Each number is 128 + 32 x the weight over its row's rms, rounded and kept within 0 to 255. Layers, rows and columns count from 0. Numbers have three digits each. The size before them is the row's rms in percent of the matrix's.

# layer 8 MLP down, 64x192, rms 0.135, rows 0-63, columns 96-143
085:130145136080086184109140124125105109111156103056092105096088171078153168184157121129107178107143045137132110178114138139069170092104088139158154
092:154118029176160078077140124175148081137040093101102209087145140099160170158082073187134143116125121101128135089181107068072163110116140088150162
100:148125117158070072167163127136114120125155161114138127074163127125114144105125107136055147133097176130133073139131164130134139078204107202101136
095:080146133081125108060144083133143115139133152105050137131188124133133105142148088094211158117091162116134151106137107077103175162081100186131080
082:120173110143132118133156111124138117130163110103187120101142072120134104139091182117101172122118190165061112093153130168133152131172121168094085
083:157100126114190111109112157158211107128140108166141163142124178118138170144147173151161077151129113133088142142085097047100109104083115108148123
091:102188100165165143128108155130135167138155146100139153068161150101112104118104105126117102097156098158156147134091113165106111109163146116164145
087:138172172081112130077160107095174147076164112088166075088151137064167083157063111155110102082109084224170154162139113094144182116076161157118130
095:163097078145167157132155088143205159110122175139136160092102059087099150137164112139082127083135178138095135138155114160123138089138142122153129
141:132153104151152130141155097179146145095148123172177120097142162161123071152063134195092140134076117143129124169085170184151105097169138093162119
083:120095183186154136159159083156155117136141156142093137105115117151116159125180137122107138149108173121226109162144114122164096113092085138175162
107:132117210138154186106137118082162112169145220144135102074120114081078194096145041113112111131139117129131118122124107148107155142151146144061089
084:128137124153127120159097176099178095113120112173123162148109124110102143174177104118149110182170019122149134071121147128139092146079132104113175
092:138088133126089160135130138111176124115137164122169110114111101157137141097127103133111098074130109208079127130116120156199125157142124098115115
102:105124162167150093106107117108120139136165114159176141127089068124095160087153130162153115146176139172098099105187120173164106085122140086155135
094:177130142107104170092108153129186189154153189141176098100108109112157106180101193152172101161154187107120078134190048121152153097107135195156106
087:111133123142115126165145079132167158148130109152111181128154110149031154104112124128102151153124153088097101141160138140163100127165086172095105
093:127138107153155105112136071069140154120099142115124140092116136093142091151105136144077121151101138126132157150105138134165115097091165141129122
077:075130152117177133056191079143083202164073117139117102094064124126155098094099121157119191120159089156192089123133112131108122158159149169143103
085:115141113137177124099129098148090117165148118130192131104110056169149136106150177120094189078077176118124111101135107110131139126118087116148074
087:123128155109150140127184121088188233148101111136136093118141109186167094131135102151137096141173160081104154145097145157155130153120088102105142
077:158142178105174146113148065125086160137128214118132179156142136118094129146177127129105133082110144161135139117080124104051125178131132149139155
089:083138107123132089090079155099120083128099088150175090111088109053146144165061093128114160184088143150076128144112143138191154100141119146154102
134:089090090093169105159151152121158129107117120087098111173061145129119122103092155126148141141155113113093188178130052081156164157088171161115076
101:131159105147150129114120134143121126128164167074096196107153132155123149163117171162119081121086169133129141072127156177140120130143138129174140
096:167112171114104074112124131138091113150164150091131119151047098172152166139128105126116088157164136180088138075087153131132111201147112108085077
100:125136144159127087121215178099111184193076123139105123109135110176129112097143149168178152162142122157131097132150096173123176074148129125167161
086:097184102186158183110108140153153151141071083100144125135115105144163071147150192199128109121077097142121120128139147143123084060110140124124126
136:170160168172162155106124098143128149154085148146160124108109156115086157120094150123143096123126172167100135148052174155082170087131130123148144
103:151159134141125162102151150147161114132090133198112141176073206140141088172152169196172118126113115153104128202149141113110174118127123131111165
093:105130120122197136113136131151116144061125111145079199091110111138092107176104146142125153137141135103122150179125078160142169122090107126118081
096:127104167108145152118139170099129221121036116171130165144157102117127080125164218115112088140074127134130119137210109175121129147158078128102061
108:081102187150093124108132176124157108149133144145132128096149091107171087155065115129143182112106134137116123120155141114123091113187173128072109
086:201117136138119092129180187170114109140132111090110133115137147128156131148112128084179097135085156155104149109164135139158166084144141149072125
089:074193146117138131112169130148152127091145151124131118195142165053138116041110143078149107146119124138134149152144108142162096160124115125112145
149:084154149124159157134148076134181184120104085159093101087094096096178142141177112160146107144147142147073093117118065143113109101109124109168191
101:133105098112122110123142142095155090053086154178139158119130152122128111141116174089124162089172136164136103127079063142081137149122115158134101
107:146153064123125118116117176197149133172166086201152170160138157130122157140108117145122135097163170126111118100148115158110131085139139157128148
082:111161117144104119168069112156126097130138144102179143202091062102088068099135083101089142066159193178091122150105182135103165130080156121109118
135:137084079125152083174151145161114132135140113101128139122115145141104054112134138102187171155120090061073140072102105109169201137133115094088096
097:104171152182113110155104114165101107144146139143149152107111177027098116187087134132142131152093098129099118119142132100139091118141161120120171
092:072189165142124148133211140175105129116113132103132145080168168122114077119090139142053118095143127102165100172144164158123144097117124127174151
126:125155119114117081218081147097126159148079129106126177097170141123157108120158101185145107112146124130119122136065075131040162128133167166155165
096:098115050134135125181079096149117126174104059098149107085120160135119119112137106134161138064048152094134154150126089117124088133137149120170091
098:182105175161144154122109070139108206139176175117154157071091071127111164096116106135090115080126221108126112138185143089147153158106116144161131
095:197098100132095114145163103133149148176109145168162154046122147139142134141129074179128116137148161145135161136218186113152179137142162181122130
092:148149118104150104153129057099096130124110105183095131161152165171149096148100107129153139108107147102098078140139107146091133123114122180147148
103:151097122179148210078125147186147114125139123097130096165121119143095110158169141091140069164083157134131156186150195053144126071124124118129142
099:066128079107070144111082158127183116196114177153171112142118127156178118070117154152100128098111115098090110108098165163099135149079081144172178
093:163091172131158092114132141121114145089151152034122177122084102118169112117214169113154083082144145126096082131149143123083144120179171160118114
095:112149106158106171097130110133112124171161110103078085140114116123091165153159132156145136154125118134181113169105114108097131112163166127175163
097:140102130138151131181100047165108115127131137142078149176116086105081199112096136072084110134104128148149149177148123096162089080103108167107087
106:059046092088144142168077140148153180089158168094150113137107052153071112078128142160157140117148169126122090127113116144189135105133169087127091
098:080108128150121122156100093152178139045096144086136151075113122095142138112157115121151151082127094147129113110099108136113129151088090099163183
090:119116070129128118143119152115143099110146135085110189176136109155147072106163174120164079114161137134105163109130132108079144193117040149117098
085:065147178101071133095155157158112076087088100158124125160099113151070103133144082103160182070163147143151061076143140158110080114126159089121117
092:109110088149100148110084179075176143119123145158064095140143164080169099138109148079109118164048104091142108140119152135131133081072162161100177
081:122112119085132109135089079147141082132186171124126140127100080111125166140204053119092133137137135133121079143123153116144108142169072024113125
095:144123131165091182194182113143160081118119055094133085095127111141130133164053160152146133161152102092171189138157116126154156114115090088129096
102:117112118118163119071156105153212138132126092148166117141117125108138130176125132098144178137141103084112106170081141103167125163082160122174145
086:169102102165081113117141087119088161116137127125153143143077105150093151168135108135128122130106079134100166170172130127052102074143188098108152
086:101144080123165130129155067120159090114141135118114126150158106122179168112108084154157136065148106111082082072135143083104183136106116181140162
101:093125166126040107108103090104143110191110099086096143174167141113140117137182115036133164040161163132117093133124115128189091201146096129110122
180:154110169082112079145149097179115108104136140099107155190086149140137166111117090123103143165114124116080082152125142068128150172174174120053101